{"num_hidden_layers": 13, "head_dim": 32, "intermediate_size": 256, "norm_place": "pre", "rope_theta": 10000.0, "rope_fraction": 0.25, "optimizer": "adamw", "beta2": 0.98, "decay_shape": "linear", "final_lr_fraction": 0.0, "dataset": "wikipedia_en"}
Each number is 128 + 32 x the weight over its row's rms, rounded and kept within 0 to 255. Layers, rows and columns count from 0. The size above them is the row's rms in percent of the matrix's.

# layer 4 MLP gate, 256x96, rms 0.0814, rows 68-100, columns 0-95
size [ 91  95 121  92  32 108 109 109 114 126  50  39 111 132 112  99  59  62  80  53  75  43  68 117  53 105 110 101 124 122 107  38 112]
[[157 110 126 150 150  81 157 108 100  64 127 136  89 122 113 109 162 116 138 178 109 150  71 116 131  98 134 141 114 104 141  81 123  68 135  71 115  99 125 139  80 146 115 131 170  96  78 126 113 155 155 107 167 130 169 109 153 120 110 155 106  97 100 132 107 181 180 113 204 144 147 157 162 127 121 176 126 122  96  59 141 162 162 137 122  80 153 142 144 175 112  69 181  93  81  46]
 [109 118 165  69 114 181 113  75 154 139 110 140 132 166 116 183 113  80 155 175 159 122 174 142 154 121  95 179  79 116 158 114 114 148 179 128  94 170 121 134  89 184 155 153 117 160  83 160 192 147 111 110 131 104 167  93 135 108 118 116  84 140 125 128 154 154 109 108 130  84 124  85 135 124 114  96 113 155 137 217 122 110 183  41 138 137 153 108  83 114  94 161  96 165  94 125]
 [155 100 109 176 128 149  91 108 120 133 133 147 113 151 111 138 181 130 147 122 123 176 131 109  61 113  85  73 164 106 124 158 142 126 105 101 119 174 135  84 145 195 139 183 142 166 133 135 123 185  94  97 117 111  84 119 166  94 120  92 102 125 129 129 120 127 147 133  77 122 166  56 109  73 102 143 114 180 202 130 118 138  74  68 108 123 156 163 150  39 181 101 135 129 126 104]
 [137 108  85 150 150 105 116  84 133  95 157 130  99 101 145 114 133 161 182 143 138 112  60  68 143  86 125 126 146  93 127 135 152 150 104  31 136 124 116  72 184 161 110  97 178 143  82  98 117 155 123  86 124 136 176 156 118 176 120 115 108 117 112 152 148 196 148 137 123 151 189 134 140 144 129 134 123 216 147 194 132  92 110 132  60 109 175  88 164 120 134 114 116 139 100 106]
 [141 127 128 132 124 124 136 121   0 110 122 137 108 139 152 157 114 138  72 132 127  97 135 156 131 133 151 201 143  97 126 115 171 139 137 101  89 142 221 132 105 107  90 133 133 123 204 107 176 143 147 121 193  97 134 129  25 166 121 110 138 103 105 145 159 110 173 113 160 114  79 114 133 175 119 158 145 135 103 102 182  87 101 140 139 129 103 128 123 127 104  85 141 105 146 111]
 [166 175 160 148 148 108 203 149 127 137 143  65 129 187 168 106 143 165 106 198  85 113 133 104 126 111 103 133 163 125 100 118 132 193 192 150 103 119 126 155 112 137 148 132 121 125 113 123 144  79 135 125 131 152  91  48 113  99 169 131 142 135 140 218 177 125  92 173 166 131 167 143 165 124 139 127 108 119 145  96 136 151  64 146 120 122 122 111  58 146 141 105 129 204 140 101]
 [133 101 122 134 117 156 168 128 128  75 105 158 123 135 151 130  90 238 126 168 107 154 164  95  90 130 131 129 164 121  88 141 138 126  75 114 108 105 188 165 192 156 155 158 180 119 154 164 103 181 164 147 129 144 120 190 106  98 121 113 169 106 155  97  88  94 116  95 137 126 104 138 128 109 118 184 149 148  44  90 131 139 106 127 105 127  90 136 184  90 157  93  89 139  76 153]
 [142 116 166 156 111 190 141 153 138 148 161  48  98 109 175 157 141 123  89 135 118 135 177  72  76 124 129  91 152  48 165  76 108 172 124 125 148 152 124 142 147  99 144  95  85 111  94 106  85  96 160 125 148 104 126 140 125 146 149  40 180 128 112 158 193 167 158 111 113 118 154  97  98 114 141 177  85 174 164 115 117 140  72 161 130 175 143  76 136 137 126 106 130 145 120 124]
 [167 118 132 169 121 118 153  94  97 122 115 104 121 211 121 116  82 146  87 135 137 122 143 125 100 154 145 190 166 153 110 152  89 164 128  95 114 152 143 127   0 158 146 157 132 141  86 113 126 107 158 136 109 131 151  69 135  97 172 155 169 135 144 142 149 130 131 180 119  64 111 136  92 127 107 135 148  94  87 155 120  93  71 127  98 130 148 139  95  65  96 132 154 197 143  99]
 [191 203 149 154 123 135  83  71 109 128 131 147 128 207 157 123 132  93 125  87 199  91 101 129 145  82 147 135 121 200 133 105 127 188 135 148  97 112 118  99 161 123  85  97 110 119 167 131 105 136 156 102 107 156 114 117 130  89 133 105  96 139 155 130  99 149  83  59  99 138  95 134 105 115 121 119 149 107 118 167 131  93 173 103  88  67 125 116 172 100 150 145 192 128 200 105]
 [125 169 173  89 138 124 131 135  89 109 104 141 114 114  77 106 142 115 136 125 163 126 116 115 126 121 109 142 139 168 130 158 127 118 161 131 153 114 195 143 127 102   0  58 126 193  49 103 124 108 159 151  10 200 202 149 180 131 116 110 133 138 140 146 145 110 106 145 144 117 117 134 133 150 109 120 140 114 137 131 104 135  99 131 133 154 137 127 121 143 123 142  89  83 146 125]
 [109 107 118 212 153 133 147 142 101 120 114  96 129 157 157 132 134  96 136 146 145  81 164 121 110 158 128 103 146 155 134 171 102 153 128 144 122  34  86 150 117 105 177  74 119  79  84 183  87 154 117 115 104 115 153 115 169  88 161 135 134 134 137   0 118 110 181 163  89 133 139 146 120 134  67 136 163 117 175 164 150 156  88 115 128 121 141 111 105 126 140 135 171 128 121 142]
 [142 173 155 189 147 165 135 160 140 126  99 134 110 220 130 131  88 172 132 166 104 160 115 140  79 110 123 132 147 159  69 141 117 160 203 133  84 133 131  86 120 130 126 159 128 130 128 125 127 131  82 176 129 165 164  96 103  97 166 138 152 149 179 188  78  80  84 168 109  98 141 155  93 111 124 147 120 127 130  87 155 140 113 122 162  92 151 152 112  93 144  79  90 207 173  86]
 [165 147  80 180 104 177 169 119 132 150 155 112  85 140 167 110 125 141 163 108 160  68  53 145 148 180 145 200 160 170 125  51 127 126 114 125 181 108 128  68 100 167  92 116 140 144 155 153 140 118 110 119 112 138 164 138 129 142 124 154  65  86 151 101  72 154 174  88 122 118 102 128 142 182 119 129 126 106  72 132 133 158 122 104 189 129 130 100  93 133 122 182  90 135 172 126]
 [159 102 115 157  78 174 127 136 124 147 115  54 129 122 131  99 145  40 145 129  45  97 101 130 109 135 168 136 102 133 183 104 119 144 133 136 135 128 124 146 116  91 149  95 152  91 172 105 129 102 134  60  98 135 190  79  85  67 158 139  94 143 130 112 170 180 166  90  81  94 146 126 184 128 139 121 143 118 119 141 107 140  93 178 164 136 139 146 116 104 162 190 173 154 171 117]
 [154 131 166 141 110  83 162 186 115  90 151 125 168  96 178 148  83 121  95 170 101 143 146 159 148 120 168 134 130  80 119 154 133 129 110 232  94 151 146 140 117  68 142 163 144 113 163 123 136 124 140 109 137 138 112 139 122 104  86 161 132 111 135 126  43 101 110  64 160 129 111 134 133 123 115  85 142  52  35  93 151 170  97 135 109 140  70 172 120 131 106 164 132 115 151 103]
 [157 184 155 120  95 128 132 123  62 142 126 144 155 157  96 106 103 159 151 118 135 126 149 186 147 118 109 146 172 156 124 136  50  78  96 132  80 157  95 100 115 140 100 201 145 173 104 199  76 169  66 150 102 111 104 190  96 177 146 137 129 141 118  83 123 128 130 117 155 139  56 120  86 115  84 114 103 113  91 138 161 109 187 100 130 102 114 165 126 135 111 119  68 124 157 122]
 [114 197  84 123 120 147 159 150  30 124 144 159 130 133 151 108 114 173 127 137 112 129  80 114 113 105 130 132 158 170 147 121 101 122 113 114 147 163 130 119 124 122 192  63 154 169 189 141 162 216 139 144  66 113 162 119 114 128 152 102 139  73 138 137 137 127  81 114 131 110 195 109 109 146 204 164  91 145 137 161 137 103  92 135 126 133 103 146 126 102 176 121  79  65 154 146]
 [149  96  77  75  82 141 123  69 185 145 160 114 133 134  64 136 137  97 138 133 151 121 131 120 136 126 111  71 146 169 150 100 114 167 135 125 114 138  43  81  85 173  91 199 117 149 143 145 152 128 140 138 102 162 132 119 164 125 165  78 114  88 136 183 160 174 111 203  73 144 147 106 124 126  77 127 172 155 135 130 131 135 132  92 202 155 146 157 157 110 136 166 163 136 144 153]
 [ 91 124 112 191 152 140 138 119 194 125 128 113 103 127 170  98 135  90  91 108 131 137 118  85 104 114 110  80 229 111 117 136 120 159 159 112 161   5  86 119 137 139 143  75 125 113 112  74 166 128 162 106  91 122 114  94 115 142 161 135 146  95 156 116 128 136 121 128  96 153 203 170 134 140  93 129 161 135 169  97 158 169  90 175 137 157 106 103 129 158 128 125  88  84  97 138]
 [153 104 144 108 119 132  93 104  84  44 137 170 185 173 100 152 106 170 149  74 130 140 169 167 134  89 183 154 162 104 105 171 133 156  91 153 113 124 128 128 122 155 165 134 110 153  85 196 140  96 164 119 116 144  80 108 176  87 176 156 119 104 143  74 116 109 127 166 144 146 115 202 117 116 146  80 139 110 116  76 166 143 146  94  84 133 119 106 131 138 163 110 198 129  85 166]
 [149 139 169 128 135 122  99 136 213 147 109 133 131 136 109 136 133 122 116 107 129 134 123 152 117 155 120 141  93 153 128  86 104 127 129 134 126  28   6 154 126 132 198 127 110 127  95 129 138 114 131 135 116  74 122 115 253 137 131 146 148 127 149 187  86 113 142  96 133 124 104 118 147 130  69  96 139 125 112  78 219 121 113 143 117 119 156 146 128 143 124 116 110 147  90 132]
 [150 114 201 136 156 115 132 144  81 112 140 140 157  60 154 197 123 126 164 128 156 150  95 112 162 104 159 155  81 122 125 145 109 114  80 110  86 141 189 140 128 102 204  68 142 179 118 165 146 136 134  75 110 180 186 126 160 118 125 170 136  94 170 154 105  83  68 104 119 145 156 154 136 160 108 161 160 106 101 132 168  95  96 131 115 137 170 135  84 150  90 132  95 131  66 135]
 [ 85 117 118 120 143 123 119  92 115 139 142 156 118 120  66 141 152 132 134 156 191 245  98 131 123 113  86  94 124  87 109 146 126 113 127  43 134 115 129 101 109 183 139 146  95 204  62 143 133 134 100 102 136 130 101 108 123 132 100 108 153 129 120 137 160 128 106 200 208 113  93  91 190 119 135 122 140 125 152 110 142 122 145  88 169 113 153 168  97 110  89  70 136 138  94 103]
 [157 116 175 169 158 120 148  90 145 113 149 132 104 147 175 126 143 167 129 154 136 122 157 145 109 159 178 161 151 142  82 138 158 158 155 110 162 105 117 148 101 158 151  72 148 146  74  84 178 134 170 173 152 164 160 114 141  76 117 129 165 123 149 107  87 115 153 138 103 122  78 123 122  79 195 130 146 129 106  95  97 140 150 125 119 144  94  39  98 114 141 168  20 132 189 156]
 [144 181 132 118 133  76 170 151 114 137 146 123 196 145 152  39  85 116 143 168  98 113 127  94 112  66 138 127 132 130  68  95 106 177 145 107 107 154 122 152  91 138 170 147 158 101 110 138  94  96 174  96 133 134  79  85 100  91 173  55  99 158 168 164 157 118 101 133 134 158 117 155 158 119 152 167 133  94 122 151 123 113  77  73  47 118  95 144 163 127 116  92 146 153 115 139]
 [103  71 150 167 128 140 117  68 125  73 166 140  80 143 213 157 153  77  88 168 166  98 143 146 138 132 130 135 159 116 134 123 141 124  95 111 151 128 123 166 142 150 168 132 184 117  76 154 161 131 138 140  97 141 128 144 132  96 141 124 117  49 202 121  89 145 178 154  64 126 101 164  97 145 123 133 143 190  71  57 108 122 149  96 164 160 136 120 134 131 183 155 132 101 134 149]
 [121  95 145 191 107 183 151 129 150  92 106 106 186 184 159 200 148 215 133 120 201 130  80 152 129 139 180 162  82 166 155  82 118 167  60 127 161  90 150 113 149 145  91 113 140 137 150 161 118 125 144 129  85 107 117 129 147 112 118 142 107  90 133 153 122 113 166  88 128 122 200 113 109 116 122 121 138 107 157 156 122 178  86 139 102 105  78 116 107  66 104 127 112 106 156 104]
 [ 98 201 135  78 111 146 111 115 123 150 154 142 100 127  51 153 159  87 189 115 128 150  95 143 157  98 125  88 131 199 154 138 122 151 117 148 133 140 115  46 146 158 105 107 119 110 177 185 144 158 158 150  84 128  67 151 118 120 153  87  73 114 169 137 126 177  94 152 159 126 105 140 123 150 145  97  79 165 172 178 131 155 140 101 153 124 127 197 181 134 148  84 147 128 149 160]
 [ 65 111 202 126  96 145 151 193 138 141 114 102 185 129 125 145  69 131 220 152 100 198 153 117  92 148 150 103 107 141 132 141 145  55 180 118 132 118 139  83 137 118 134 143 128  95 159 127 132 126  90 185 139 103 147 120 126 168 168 232 124 127  99 101 114 136 167 166 116 145 146 125 119 123 129 150 158  98 125 160 120 155 175  90 108 139 138 166 141 144  86 137 107 136  70 150]
 [146  88 114 154  95  40 112 127 100 114 145 117 119 153 135 145 143 115 198 110 151 127 139 109 113  60  63 142 124 107 144 133 155 133 125  72 124 120 111 148  36 162 148 167 126 156  62 117 108 114 125  96 123 132 138 101 119 130 185 182 157 172  54 122 164 176 164 110  75 147 116 145  92  97 131 133 146 102 170 143 128 128 127 114  75 109 178 104  81 143 142 118 110 191 122 165]
 [156 127 102 104 128 127 139 108 125 134 125 162 145 147 129 121 116 130 142  95 112 130 119 125 124 145 144 118 128 124  97 183  81 137 146 138 213 139 116  89 109  62  40 140 152 163 122 123 154  28 166 119 145 147 154 162 182 119 144  45 136  99 113  91 119 120  57 134 111 178  54  94  91 121  97 122 163 168  77 119 112 116 118 152 118 130  94 111 113 151 142 103  68  69 125 119]
 [117 152 126 105 167  17 152 113 147 228 147 102 137 199 102 109  74 140 146 151 109 134 126  96 116 112  79 121 162 142 118 147 129 143 186 140 129 107 135 102  85 122 162 134 128 156  86 156  98 100 158  90 146 139 110 114 109 114 151 168 121 225 128 166 137 141 138 126  84 120  72 141 123 135 113 105 149  79 123 157 131 137 121  95  30  91 121 119 152 146 118 111 116 140 102 137]]